{
  "head_dim": 32,
  "vocab_size": 30542,
  "hidden_act": "squared_relu",
  "lr_mult_qkv": 0.7,
  "lr_head": 0.0123,
  "schedule": "wsd",
  "decay_fraction": 1.0,
  "max_seq_len": 1024,
  "z_loss": 1e-05,
  "train_tokens": 357500000,
  "max_steps": 5456,
  "dataset": "wikipedia_en"
}
Each number is 128 + 32 x the weight over its row's rms, rounded and kept within 0 to 255. Layers, rows and columns count from 0. Numbers have three digits each. The size before them is the row's rms in percent of the matrix's.

# layer 10 MLP up, 384x96, rms 0.0969, rows 73-140, columns 0-95
108:078101136138150146123083101186088099154076102079110083074124108140157157115157179169131185155098094149152160083118167133157076147138127081165176112132164188073107096107127093145143109180148120125124096094071151118088166139062102130113154122119183184177156106091121114145146157114123103123
093:118117177063092122098104116137079149162116115120176115139064162101125129105126153113103173138139135145166109078123128140133154129128128048121121108166139163089099081158147139107174114203151137149109101146122150110058142106066102141157205115120158160189190125130121101222167141129119128115
115:079113139106098170090201111150113135157094125137172123115086057135164119162094140080124159065123145145128136091116181130119088148109135107154172146125107151144100088152134127167116121166173118149096133051114066111088135070113114208109187103184128112119163168124091164150128165085109097120
075:105177134098140177112054142087127088100082118196134180138150104094112173116125161052105099125164082160107191126121156146211089130100176103144126116096149120166123103135071065105151084074158145118101094090111091150112142129102096142103127093099094125150100129133118141129146156123135062145
098:145092163123160179110091046133091114118097118170132121085108082128150118128094139156218165181154107113110117136146122156100164118143156084111070160137163155043124080103189101159103111126111109143124140162199103113135110092099180119132157116122102131152176153134061106118173103100097130124
103:145110160143124147129122126090167104103175216167104152111081123070093155118159152102139127028133152141082150126150106171105072167103126147080108070080119086156058089130107155101158133137131133142116107095151125125140134111170114115075156130104182099158136109146121132094143095106090207099
133:121114086076102105080173134111133084148104086112155081110110166202131161140146092104085088153152152147158089125201149140118183143129135105146108077175077109144089147126119124138152119101115114120059119121165149107179100092123180120095170058123122142082162152203123157150165131118153122076
101:113132105125097077093128119109138104139057084092112157105096074091109110132054136137033138117159143130075142110167138136062132108153124120154152140060171097166133132094166092099082092084100138138127115148095154052145132110106127121139152140070140100092124154143110117061084072119131145101
093:166075118163117096146119104095139161156157124163139155115149098106119124125088109107169185139147131177113073106140107152167071121085159201107157144162130195084153130158181109121138136151103130144155174131103158204133082145153085098179132116156170160081139124128110178154140085049108119081
111:126156125137092137150142156126144133093000162149174164110114090146113164073115156085175082126099122145127129078153103131127145101152101128124071132155125149109119084135125133158106107134136089125130159078175121075121200074176128154118130078110167123099132094188141169086160130100105121181
097:090140172092113174160140164070196104171154094108084148086127102159038160123111131094114059128106168136138125122166145157132065069164123095183133099096151176140141188152152123120113152210157149140089114118151109160156148126155149151189163116104115142141139143127116130165152098110143103100
105:104108117135131126133192132158101111128134135147103129125100131157101167138128173193104153150123143164112160114175136195092111179082122141093157144141137078079153159149118067110171139187149155105172161030143202151196104117145108146130106083108172131180140094171152136148178120120147112098
100:135094138155114149064061147071167147146108064132130115136117072141092075137063129141126156150066164170124163046073097178218168118095155143127124099147097172140111134166113132096127142152117167126130143144183131132115167124102122125124122098118142103196123144177136125117158085134102125089
113:144104097147155106115145100081078119212161164150126091144123118165096159115171136099108091138157126142106163111144151172147100079086146169135137105122185135104121065085135147148104129139116086175132147169141070123147091115117136159085132094071166180184135151061088089108136094135058181124
113:088094083091118176152090076069114080092103115086150137090097093146155130111112124103212158086099177116113128121130116144140066157140164140117151158155119084130074116138112135155158136159123085105169124192128165132098074085131107083157149085158159137148124065182135101149141125091079080103
121:125203152131101170136092095141168151107128092139124153143109097170127124100127206169167072095126109095123085151120139189150084115098105148110069151153148148073134169141217119126099147085093107128070119122158082133172126112180185178142106143157165147159113128174150147118146114086129108091
095:158103154088119123125067096082134087139099080160112143131101100138115133095148115122171110147104118169116206113112146148128064148158138017140150120116130150141125140186146082092120139177085125113147145128121202131132147072084106085157110127146151179145082192110106127123147116052162140148
103:124098140098176163137103153132105091062075168179137125124112117147087194102128115120179067102100170117143152167105093132107154138170120134138074146114113133095152127081114138100103110122139083116127158163143078199161101110082147153168172116105119145227089175085109142116179107102119157094
110:093113091066126176080164151171152098137124111154145155082128080140142166135105097069078148095089119146164153118075103149130080114129177141117111106129112124119152073180097087137134162109087100120109205097152073118117096160152140116142093114149124094062127137204124114039150144118109145115
111:166102139102111155120091103104098122100089119101177204112139130116117138120132133158142114116095140151191103146179151132071084131166132067186125119116144150121134143122163105146170144223103109111068055089072144163144093118124156167063123121118149195100105075144156126166146106106109106099
115:151134054155118134108123177083136124151103097091142132101134128110087077130118173146139142084144105187143085133115111140130142148094215098179127119172123165121085099130141081200087113125138170160106179087140122131094126073170178150154134086189081125165076174146115117088157144099146151098
097:088114168132135115115100130155100115126096145094151126045166116095150115130139123097099151117129093137152110160075082133174112162141087104123148095154188156149117126093139097103106060153173165153108152169063079127118107113093129144170085114104137106114174174179102161175125117021084111099
110:117147104074136122152180059117144106129126047146184087133127080125076171152138109135179150123127152122149160098112130138136154115114082112156160098144102157072130103083146121168125139154133044119114071151136094107105155175062174164162119092122116173131139121079102160198123158133147123069
130:173119158118069189101119142101119129125075157168145107171137080086091153145139097143167107106143177183165141158165134104115118102110163142123134130139111109153107183074106108142126189157149032094093171146144095142113102109138148164189107125131103071123116155165145081171201107121104084139
092:105166120075081094149116120170106141138143158145152115157082139218129150109168197133161076122125120141126161153099182170127141127107103170143091106174132160100099154143182094136112126116132114171045164105166084150138085131149181213149167133125143139116169131136149117144097168087133165173
087:114155114154132189151210111123186105140157184108091171132088091146083186103157112130150142164150125133075046088115083189104143102076162101085142113180160133144113111153136125102108156125146100152120118097165099137075095130167095111113106174119125105173173091154129197134116139106112145149
097:083113129135063147166096074133170151137104112124184155152123110143105146146140183142141148125183147096101133164105101168248136140105155175140110091172161157121070142161105150151119110127132171129153127105196149102123134096125165111176093112179119180169113125171165155140151159098182144102
112:097169168084085125146167224144104151169127134169139125120151108148131133136133121107190093207113101155136183126130109182116095149112138179142095119160097186143149134146064095090144108182150153086094170197107164106103156107064138154127115139116156144146122099115133159154189103106116100095
096:095133154125138122133123112167213129158189199167086097097096078160078159119156123132191173158188127101127150117109144160120136099133127151128097150201139144108094105141102087119189150156151082123135090124125047134141166105113178103158106130146149168141099105098127152097111063106124163087
097:102172127100069125107125142142098163133120183106184125117088169102138155153167124071137132125116067123094141144112140175098125104128088152114173075071177129106103100140100165113158105171136132148092111087197099190127076139112122176150203111110153173175135128085115143140157062138180156130
107:124196083130104139149121136179138114113100150114120126126161146174089112134134169175108107116164149143179156115138161158140169116142122192199143093094080140102107112153071078151080156146130157112073121094192166073108174123082076120118156089168162112105101197145180143170136133087118129124
104:158168138151124149124097140130128126193113096156111178113132085167101138132144108064182057117115135169155107051141084104085121141073130114110157096158077147162131137104081149090158164124095188102100107134183102124152093134132151155151107150133165107216139105138075111133141105115072177164
109:112177101087168127082163131093171125143146125091123142149156099163102144125143141161244085127104116216146154103121106123122102160082146109119154078152138135125132107109101055112127172119163138109176140111148132127113161158103131135104051074166182158125161186148092133173132139110104169141
098:096135165144168151141121123090144124140097135110055156137110113124104146162096155169076130101144097109141171108121141216152117070122142158136113166155154103157118122052084140141148158116140150182147140091105072107148134118081077132122099113082068130131225095201144115148161122087105132163
107:099098087144156129160139154142122084126125155150115153136119195156131134118099155136139142176154150145180125111128079149190049120138202156165095115145086108095155137135139172143121131148087116107120138140197123070095090068151172172123153158127165045132099147133120151125144115070050090114
107:103112128139109135124125110196146147114147117060116134131075105143096090116113140122113123115107055106144163116127148173096138138088135165174096093114100137074137122191160177119165122133099131092121168184198101101198101095170144153126124157156093194180068167126114152120143087088126152061
122:144147093142075180097168134079138128177085061167142119128127118152074133051145032164161127139145137086131175129131161139186174134142131071153143079072063136149100131125143185102137148107119098136132155153119142132101111141130141166161095111161101094087123160116149181097148138111149109079
075:126110104155152160134086140106098106157144137167080109132120114127107098120118092099146075110115141139169058094128150091131097093061113091112188161146124134115146176092174107130146151118128072106128131109092110214127088112145092101145075141079129081061065151099140145141098120033122108095
100:112138160201114160140099072168128126137071133187128069157139119143146192155121142115115121184139095133131100143138148171184147102088104102125191079165119078058128117164108132142183121162141140115125160108111180105154167105106197080131167125075164108155122194153127099166149115149139127142
122:070134165195176143109081074143122115136110102161168091135162105137107109082167142115168171096173120127150152155117120138159108134121113177131097110108146140127182162132095114147181138156134093109121122129139126108179094078116213134117158065172173169143156133161114133190163123065156072077
107:169110095120109156123116132086148081110125105108109121109116186124092075143229161125128150183092099137140117111135126162157164187117124114167188111130103160043158116107156180094116134119164108175098071115156207178151128118107146138141174106139110200159138105095072108128142132131140129136
094:083106113091063148142089106114069128132188115150115138107122096127114117147160145178217135149106156160120169127147096148150090144072184138202146124118146116082121112115101139117162120108153146102154133080113131192123109118111081135100113128177138103109163140137131203093093077105068079068
070:159158184122143151118091160116109115111151112106110126099120098166144090065090141149125063073122151161045114170075158149125138092122166064145124112198105180120150135096090148111155155133097109152130201108142159095131089127150136088133076102126078093103126097174087086121152135110089127073
085:160113110174134145168102084121148099121096130103144174122122064104059186096168129187120204150104103122144154091202094134144133107088108119108108100100138157088138115073151112081129081197129144151084113136155146148119136120089108174164149127096160175090091093116072148162131103120124187121
112:113109058059142155123149177077153175161128155159166187153135134148115117095161150105164140185151160123137163120160081168173104124078131120184137090075082219121153114098155174176144114133106142150100120163149113133095075104119108132141140146073120150132139126136112175117110157149060154158
106:174164133091208142115109147124133137129150123149171172116145128149056072124144140156139120099179161175157168127161077172129120135084133155155175072143145105079132151194140157097165129127200167160136141099149136134105189079102188118144093154124158097096113092119113131175156163130153160083
092:061110068119149151061108094056145163124132098155108167135157107134087091102085077107113114144137077049153149120147136127152137117123065142137092096098147124129082135123144136156159144165150132058110099090081099142129147102107129161174104126169156211141106148164112185142122073157146134104
065:189210165129096151138133107104143166118111148129198135135155141085139145141187190122128093091094157194119112154090139118148102117149153137091136146145108117122149132121155152179128169075135197138074093135139182074139140074141137154139158108117081202158160191141112138192134152130142138122
110:087175119119117130127115120132157113152170186157157079168049135150181145129170153122151109181150111133201123148110088175183114144092130144132100148071170168129114137173106163144162155170081111162130162135196082124100158110105146177132128100080187175142117118123061099118126136124110096158
097:128131200137059132118052106093174076120134180116136140102111093138102122126098156152113093116048120106162099149108127154167152098165129100166156115133076123124115088103104148131148117136089069149159139102131115152100155113175115184087031101182158123103105116162087102143146120132123184088
096:151124164121090158066181139102111140100132111092128143123123127134148175075189173133118114109110195164103120058086120158096138148138159150130110125114099143125076137095082107134118101185200095111123168052106114118109140099128104087174158144087168155206145168153090091155138085141137080138
078:090144155053105152184117126119065154172129106194115070072141179117122080140095173083190111110120114116122137163154105137066119116130107127193129126116092137071125119135121088221070140113079088137123161083103076162129095114100118121134125098135105140108168144151165113094123123139150106119
121:131128158097157059078103134127115073131143186206105134095167122168130177122193119180141133164114109123096113191118105160102146124123171176179133101063075085118121088115107126151119133147120153139095120113164101161134107108104197139175153074100193158105089143132086139094110127127089130149
113:100119118126080186077129073120124123122190142107135140129119119084141082112176161147141148184169090141146136144106146168135219157153165101114128103122146164145166155131156079108115147156164095070167089135142210113187077112144180137095122137128131195136159110157119093130156128067137085121
099:090124113092109170148147107033114068124182141167116115141162143169079139144124132193116190151178132138112131076107130137117184119069139135117158099114130154140156134139056144057110155148145067100128146095121085114126108119096167063106166122142125103119122147166118093195138157124114109072
116:128127114078166169094128124107127080194116126139194151115181085145116101122165151164086109139133139168059154148132164163143144173081132098192160097152142133141124123147228067131110134105069147124126080077109099095145141084166103120149127114146094106165152108082174082129143113108118113172
100:125164148080117172130150141159134066106076214110161152099136096185117175128123135156133078088176112132119096070154083115136119120095176095162126109204081163168145141101046115106147143071111091116126163124107116067095110110142150179107172093148129118122123140137128118184152125127155141161
112:150156140118142136100125129126112127156133204107149119100074112187093127128104174062143139163140142134119108166120154171081117129140183172182135115132148174107126099184188158129088140133087141081110105134182130099070087122093060136120147143066209197129168133118109151139146113112092126168
101:194141158133099139093099120086108140067167097161123123157132135146098157119132198098150091171050103166155126126091133172157143167133112145157110129143115190090160106067115161086139127140097082048102135130152126135113114079164111138186110135160104185142068133150146099150158170105103129076
091:120135119116101138099128158135088131132090158112141112127116170109094094121207105173144135159057151139154134141162108122117170186097192124126166094097119112160136115083205121077041138148101105112136122094126193133141126140185079190179165130161112121112115132143080078165135133124126177175
085:133092120228107153094096090110105090156086107150167170132102135137124132055107099104168092155087145133089135118137168152132112112088139117103170094111060179168119108128138101128127114159126179086180106077162136171060141138132181107128136154130151119098146183126072125161113080073159123108
098:056142127119131101151084191135158153117080150123168169119139128103171146158100121079106094092198114087095126126101085129103150070118123079162173129168164054147163133068111088149075129079137152132124083138090160100111166114121103093130133110083102114094168167116082102105085099086145136113
100:106115125110163119174109184119054121133117169067156117093090126193041174104102138176105122130108132135127092137158188161120142148097166122145106114175169128155144107138139130204179151143076126118123108139226141168081144140164137118131122130128107106170080074135150135145179124148129103138
087:148118125131181137088135104139148122125114125163100174137127102097107191069179158117141155058133136103146138095105134151135139080131191088153102086089118108055136125207125124172121130129102136188132099112125136193107067192127169107123113070080135155177095093150159123172163095121096114109
092:147145209118158125152135132139078117126112156166141107162185160102123097142134153231134117147092119120151163182145161170083076147151202091141118122126132118116134112150193133163109121180149124165124157102118121141186181097128192160081166110162063179156102136127142120143120137123164164130
094:150088107112139114125118115124078139179129102170141103153095153149120183138138138129096110132145163130156115199103141203118129173102175045122119072087123167158057146140137107162115113187091149089115130098153129118084095145116211118194125091118118137201112118143110084083140081118137148135
107:142112140122116174136130086145089103143110120112131165111091093099174119143153134115126100201145140146039147125065134139139157166135121148159171123087090138091129122164149145171085106168085098152105110109133081112067157105101182155126219122182149123144167212171146136143141093105089097107
104:103117140138117160150124184165110104155131087154207149130114164066148157116126151106156134176107085150156170167105174146220154092099136099128119081157119165107111103140113071081079119100095139082128179124172178147177151142135148161112129053177119095089137158125136116172130109142130115079